config.yaml
n_head: 3
lr_mult_down: 1.5
beta1: 0.95
batch_tokens: 65536
steps: 4099
dataset: "wikipedia_en"
Each number is 50 + 15 x the weight over its row's rms, rounded and kept within 0 to 99. Layers, rows and columns count from 0. The size before them is the row's rms in percent of the matrix's.

# gate: layer 4 MLP gate, 512x192, rms 0.118, rows 68-78, columns 0-95
# up: layer 4 MLP up, 512x192, rms 0.106, rows 68-78, columns 0-95
# down: layer 4 MLP down (transposed), 512x192, rms 0.147, rows 68-78, columns 0-95
gate68 096:29 60 55 44 43 38 52 31 45 47 70 33 39 56 72 69 76 40 68 67 57 53 42 53 57 45 33 50 69 25 57 59 48 81 22 37 54 66 73 24 50 45 40 51 36 58 44 61 54 50 42 56 39 39 59 23 61 53 33 82 51 47 41 59 73 70 59 51 29 44 61 15 57 63 04 53 61 72 46 61 56 60 25 13 61 30 47 60 36 46 39 61 52 19 53 38
up68 103:68 65 51 60 39 64 51 52 51 49 19 55 27 60 39 48 48 43 41 59 49 47 69 46 71 74 64 61 22 71 63 45 31 41 68 53 57 39 20 72 24 52 52 66 54 25 73 36 49 38 47 60 59 35 47 53 63 63 47 51 58 33 22 48 38 50 42 55 43 31 36 29 44 63 69 36 43 66 57 48 68 45 43 86 53 30 50 58 48 58 49 53 95 84 54 39
down68 102:68 73 60 69 31 72 65 60 48 69 55 59 39 65 62 68 48 51 46 57 20 12 64 58 37 47 23 56 36 18 32 63 51 29 44 31 46 18 53 47 34 96 31 52 64 54 39 49 42 61 90 36 47 29 48 43 60 66 46 47 68 51 12 71 35 57 63 49 51 59 22 34 59 77 67 32 31 55 58 47 50 46 51 71 59 50 61 58 29 48 64 43 51 62 45 60
gate69 120:44 54 59 27 53 42 59 71 60 50 55 45 35 61 47 49 54 52 75 11 54 61 49 41 47 49 86 65 61 38 71 55 39 23 51 54 46 46 71 25 30 46 51 20 51 69 58 76 58 49 76 26 71 71 59 65 72 23 65 49 57 26 55 47 54 31 56 32 32 68 69 38 52 45 50 62 25 44 43 54 08 65 69 75 32 52 61 24 30 56 67 43 45 72 44 53
up69 124:71 48 55 78 25 70 30 25 17 73 52 59 43 24 33 50 45 61 41 62 51 65 69 63 55 70 58 38 63 65 31 31 65 36 42 45 66 34 53 32 53 37 37 44 61 48 51 60 83 31 45 39 43 19 53 36 23 65 25 63 72 38 49 61 66 41 32 51 40 73 29 54 53 55 43 49 61 43 36 35 78 52 42 32 56 78 43 58 81 51 50 45 84 51 67 54
down69 117:65 46 46 74 39 24 50 31 28 39 77 52 62 32 32 47 22 46 28 39 80 52 27 29 47 74 32 50 48 61 48 40 59 38 11 63 75 58 43 37 46 46 34 39 61 40 75 61 88 37 62 69 47 63 43 42 77 43 22 50 43 63 38 51 48 52 43 24 67 46 38 55 24 82 58 28 44 40 34 37 53 44 36 39 42 30 42 54 55 48 42 34 44 22 64 47
gate70 084:61 77 56 55 57 58 62 07 39 66 61 69 58 29 40 56 50 61 37 69 29 23 50 41 37 45 47 73 67 53 73 31 61 78 49 48 63 28 41 61 30 78 37 14 57 63 54 32 52 20 38 56 60 35 64 41 55 59 51 41 57 60 22 31 52 57 55 41 43 53 56 57 81 51 39 19 33 41 55 31 35 53 50 49 37 48 52 46 52 69 42 37 42 33 58 60
up70 085:67 63 69 38 34 61 50 16 48 51 55 61 62 27 52 61 51 57 55 73 30 39 32 71 34 45 43 76 64 52 63 56 43 55 46 42 49 46 43 64 39 47 46 20 65 38 57 27 51 11 61 64 54 45 66 37 36 65 83 47 42 59 34 27 85 28 52 44 28 79 48 48 57 56 46 44 38 66 38 53 56 43 51 42 54 53 62 29 56 65 41 44 35 50 96 68
down70 091:39 60 37 72 52 31 81 48 76 43 76 51 33 57 55 42 56 49 75 57 50 58 34 57 14 50 56 39 52 42 53 65 34 74 32 80 43 57 24 49 49 25 76 48 80 64 33 50 61 35 54 36 39 26 43 57 60 45 41 59 79 65 72 61 62 62 63 42 40 55 38 69 46 25 54 45 39 75 40 58 67 73 46 46 62 32 45 49 54 64 36 54 58 72 77 43
gate71 102:81 81 48 28 42 66 43 46 60 39 70 70 53 41 58 46 55 61 25 64 48 28 66 72 29 33 42 33 34 43 46 79 38 54 68 59 57 88 81 37 66 49 31 40 37 60 60 61 43 61 43 60 48 77 45 25 54 70 54 72 52 29 56 38 30 60 67 43 47 87 66 43 30 26 47 39 44 40 41 46 33 40 42 40 48 31 69 31 46 32 72 53 38 63 39 52
up71 108:74 38 41 65 66 66 59 66 99 41 58 82 45 45 61 45 65 36 30 38 37 56 76 74 38 49 42 57 46 37 67 69 32 47 79 37 63 67 71 62 60 50 29 24 29 72 48 44 25 47 68 61 51 43 52 46 43 46 80 81 60 41 47 54 44 45 79 51 49 52 59 48 54 44 38 59 49 36 42 36 23 34 55 63 59 86 48 51 53 45 73 73 69 25 35 40
down71 107:61 64 62 23 70 59 53 84 76 64 41 51 61 56 32 63 66 40 32 54 38 42 45 69 64 89 58 46 65 56 55 51 68 53 36 39 45 63 57 56 46 77 54 56 41 56 45 28 53 41 50 49 48 66 44 40 33 54 34 52 72 41 66 66 56 74 32 16 67 62 45 45 38 58 51 58 71 54 29 67 52 65 32 85 44 74 33 53 63 72 42 56 69 40 84 56
gate72 092:27 40 41 65 54 36 58 61 51 44 39 30 10 45 55 53 29 51 39 72 27 44 39 47 61 69 58 44 36 54 47 73 43 63 73 70 36 78 06 26 52 55 33 42 43 49 60 44 48 34 76 61 68 30 60 64 53 67 45 44 33 69 22 61 61 70 28 52 16 79 48 65 55 23 51 57 63 37 29 46 62 37 61 66 73 43 51 58 59 58 39 65 40 48 46 09
up72 096:46 56 58 46 61 49 60 45 61 34 57 53 38 47 59 68 31 57 39 62 81 60 36 34 62 52 62 67 46 66 53 36 39 35 35 65 41 18 48 56 29 57 22 62 57 63 85 79 53 65 55 64 52 52 55 51 16 48 33 62 58 34 31 32 46 56 46 48 71 38 45 35 55 22 40 59 50 54 48 37 83 50 43 24 61 48 65 32 29 33 15 35 66 51 40 43
down72 092:45 58 54 26 40 63 66 33 51 47 81 61 53 55 20 52 26 48 63 39 38 34 63 58 57 61 45 67 63 74 40 41 62 37 43 54 52 33 77 33 69 58 87 53 65 54 45 36 56 46 59 26 54 22 37 47 40 39 61 48 36 66 50 41 30 52 65 20 76 28 66 36 55 81 59 57 37 54 45 46 63 70 41 49 47 50 29 47 55 55 81 55 49 50 46 73
gate73 115:62 70 54 61 46 58 51 40 36 77 69 52 49 42 49 52 43 53 38 42 39 62 43 62 67 44 10 81 29 62 16 63 70 41 63 54 54 43 62 52 59 55 54 47 32 63 35 56 58 61 47 59 42 47 43 21 64 65 40 49 32 34 55 36 46 41 36 54 25 55 76 69 52 34 23 39 41 63 40 79 54 14 45 57 26 50 27 80 52 83 53 50 51 53 43 52
up73 113:48 32 49 46 39 47 53 83 46 44 75 51 43 53 56 54 80 50 49 63 63 57 64 26 36 55 80 51 55 23 30 30 51 55 49 13 15 97 47 60 52 53 47 54 41 64 61 57 40 50 39 37 51 43 17 58 67 56 54 45 70 36 52 71 34 58 54 36 46 40 43 56 48 62 55 67 44 11 23 25 45 48 74 44 42 50 58 31 46 59 39 58 57 13 72 96
down73 112:51 50 26 61 31 43 88 45 42 25 49 57 50 31 47 54 34 51 76 82 74 36 82 34 39 46 79 35 47 21 56 43 35 51 25 32 48 39 23 70 42 65 37 57 44 58 70 59 49 57 40 51 54 33 48 58 49 37 52 55 63 49 56 70 26 80 64 63 60 53 33 19 67 68 58 79 44 43 56 31 56 41 20 40 48 49 69 53 61 38 39 81 67 47 67 39
gate74 119:53 48 34 17 50 36 58 65 64 50 54 49 62 42 32 47 22 46 48 50 61 47 39 70 39 64 52 58 49 53 84 33 42 79 55 56 53 47 55 46 68 22 51 59 27 48 58 40 40 56 45 45 42 82 71 81 23 63 55 54 41 45 63 51 43 71 82 33 72 62 64 44 59 71 44 49 40 46 37 27 30 73 70 71 71 59 63 57 51 44 58 50 38 44 38 52
up74 098:30 36 44 67 69 71 52 45 53 46 62 54 44 51 60 67 58 49 62 36 09 48 42 39 63 44 48 41 48 50 33 53 66 33 45 69 41 66 28 50 42 70 50 48 49 34 77 55 51 49 48 58 46 47 51 41 57 49 69 45 32 68 53 58 69 34 56 69 32 41 27 40 36 60 56 80 54 55 55 45 33 02 55 79 41 49 17 59 47 56 31 58 35 61 36 81
down74 113:57 69 41 34 46 27 46 73 59 32 28 86 41 39 30 58 48 31 43 45 63 69 54 33 50 66 56 58 40 64 54 35 41 47 39 57 38 75 40 41 61 54 12 77 51 37 44 48 68 54 55 48 34 24 75 05 29 66 50 85 32 67 80 57 21 90 28 42 46 67 36 43 57 38 62 50 28 62 31 47 47 70 40 49 40 66 65 59 58 52 48 33 57 21 39 49
gate75 103:46 46 77 76 36 39 58 37 39 05 59 50 28 33 41 46 56 36 44 35 49 66 85 31 32 44 22 44 66 45 39 68 63 61 46 58 45 19 49 43 71 20 22 46 49 63 46 47 05 37 59 63 49 54 51 49 45 64 23 43 45 61 63 56 61 33 68 60 30 46 33 27 65 51 62 42 60 69 54 60 46 56 30 19 66 53 69 59 59 19 52 67 45 58 50 79
up75 107:50 56 36 19 62 51 49 51 52 76 28 75 28 41 33 50 22 71 36 67 40 45 50 65 34 48 64 70 44 50 24 40 26 25 53 56 40 54 33 50 12 90 71 14 52 39 33 61 67 50 44 33 68 30 45 41 50 50 47 39 57 51 60 51 44 32 47 51 57 57 46 73 53 68 36 50 52 33 50 49 50 50 71 77 81 34 49 42 60 66 36 40 70 41 57 40
down75 105:45 67 76 49 51 64 28 32 29 81 45 36 74 56 41 70 63 71 46 30 28 45 54 22 43 79 28 46 50 38 57 39 46 65 41 34 31 45 34 67 47 51 56 50 48 64 26 57 86 52 55 61 57 50 19 47 51 23 59 59 49 29 76 53 33 55 49 48 59 31 65 55 47 52 53 53 25 68 18 51 30 44 46 48 62 72 48 26 70 44 38 30 47 73 20 56
gate76 114:39 32 58 23 56 50 68 41 49 87 28 64 61 51 69 39 05 45 51 38 40 52 80 56 75 67 48 74 33 32 22 44 62 56 58 62 46 53 69 42 47 64 46 26 52 52 27 42 27 54 71 37 76 36 59 50 45 57 61 49 57 72 48 31 44 11 57 78 47 28 52 48 51 63 25 54 40 84 79 38 77 27 65 42 46 59 35 43 22 40 70 48 43 62 40 58
up76 118:60 62 49 55 52 43 47 74 52 26 58 42 50 34 31 46 63 39 47 47 46 37 53 29 58 53 81 55 87 67 89 60 36 51 56 34 54 46 43 84 51 29 52 47 65 52 51 43 62 52 38 53 46 48 61 58 52 29 32 46 65 73 37 58 67 76 73 44 44 32 59 61 40 32 39 57 33 37 39 69 38 25 29 68 42 47 56 85 40 69 58 56 35 54 43 39
down76 117:37 42 44 49 33 47 51 28 32 52 49 55 65 29 13 42 25 66 30 36 31 48 45 44 60 31 48 87 51 43 24 62 55 52 49 76 71 67 25 43 32 56 47 08 26 39 50 60 45 61 63 55 48 63 44 27 39 32 52 49 39 44 32 73 52 42 63 59 61 34 37 42 35 50 51 47 62 63 54 30 70 43 40 56 56 65 17 61 49 46 40 42 32 51 52 80
gate77 133:63 24 46 41 48 59 45 49 78 57 53 59 33 59 45 69 29 52 33 37 41 58 39 57 55 56 45 47 44 47 52 16 42 46 52 42 55 55 51 53 29 72 50 30 23 61 43 22 37 57 56 48 47 46 73 29 32 71 80 84 54 59 62 41 58 44 49 61 54 45 19 28 41 92 55 45 59 37 64 40 44 34 39 56 53 56 29 27 62 42 51 36 46 42 42 66
up77 101:68 56 55 17 46 54 77 40 70 81 65 39 39 53 73 54 23 55 57 63 65 65 40 57 57 39 58 60 44 71 43 35 57 21 57 48 48 22 74 33 10 61 78 57 39 58 76 50 30 56 53 42 39 33 28 41 33 48 37 50 66 38 53 65 26 54 19 81 27 41 29 40 56 59 55 59 26 50 43 46 68 50 55 47 37 36 52 40 56 63 53 53 41 49 55 41
down77 124:57 56 34 52 68 40 60 60 54 38 82 43 73 75 45 41 70 49 55 60 67 63 51 49 59 45 59 53 53 39 41 43 51 83 47 60 56 58 68 72 67 37 78 38 59 42 60 45 49 35 53 63 30 47 21 88 74 20 10 23 62 31 59 57 35 31 39 56 43 37 58 46 36 14 77 52 23 66 52 59 59 72 64 42 53 26 58 40 44 45 41 72 59 50 48 42
gate78 097:60 20 48 53 61 41 67 32 73 49 36 51 29 33 43 54 48 32 26 18 19 50 52 36 53 20 42 52 32 43 44 60 65 69 30 51 73 55 50 53 72 55 41 26 44 44 08 30 38 27 41 45 34 69 62 72 53 64 59 48 67 57 48 31 32 40 51 47 62 45 56 62 62 58 46 67 45 67 51 35 50 78 60 27 37 40 36 48 44 56 26 53 49 55 50 53
up78 096:48 48 35 41 71 41 28 59 34 39 48 32 55 31 40 40 62 43 61 76 57 55 48 47 64 68 72 49 44 44 37 57 49 39 40 58 46 78 71 33 59 29 48 41 22 34 49 34 41 60 54 83 44 53 53 16 49 48 49 19 25 79 38 58 43 60 62 54 59 53 70 42 38 64 43 46 49 54 44 72 30 29 48 60 44 68 55 56 45 57 97 55 48 56 37 39
down78 100:36 40 65 51 73 50 73 43 60 40 67 37 67 48 37 54 70 45 38 49 36 50 33 73 57 60 36 61 62 51 73 46 31 45 32 34 69 63 42 43 39 41 32 57 33 43 52 74 37 65 34 55 54 58 78 45 60 43 44 44 40 26 28 58 25 32 49 67 44 58 70 36 43 45 64 54 67 66 62 77 42 41 43 67 72 60 53 52 57 35 60 35 60 49 31 63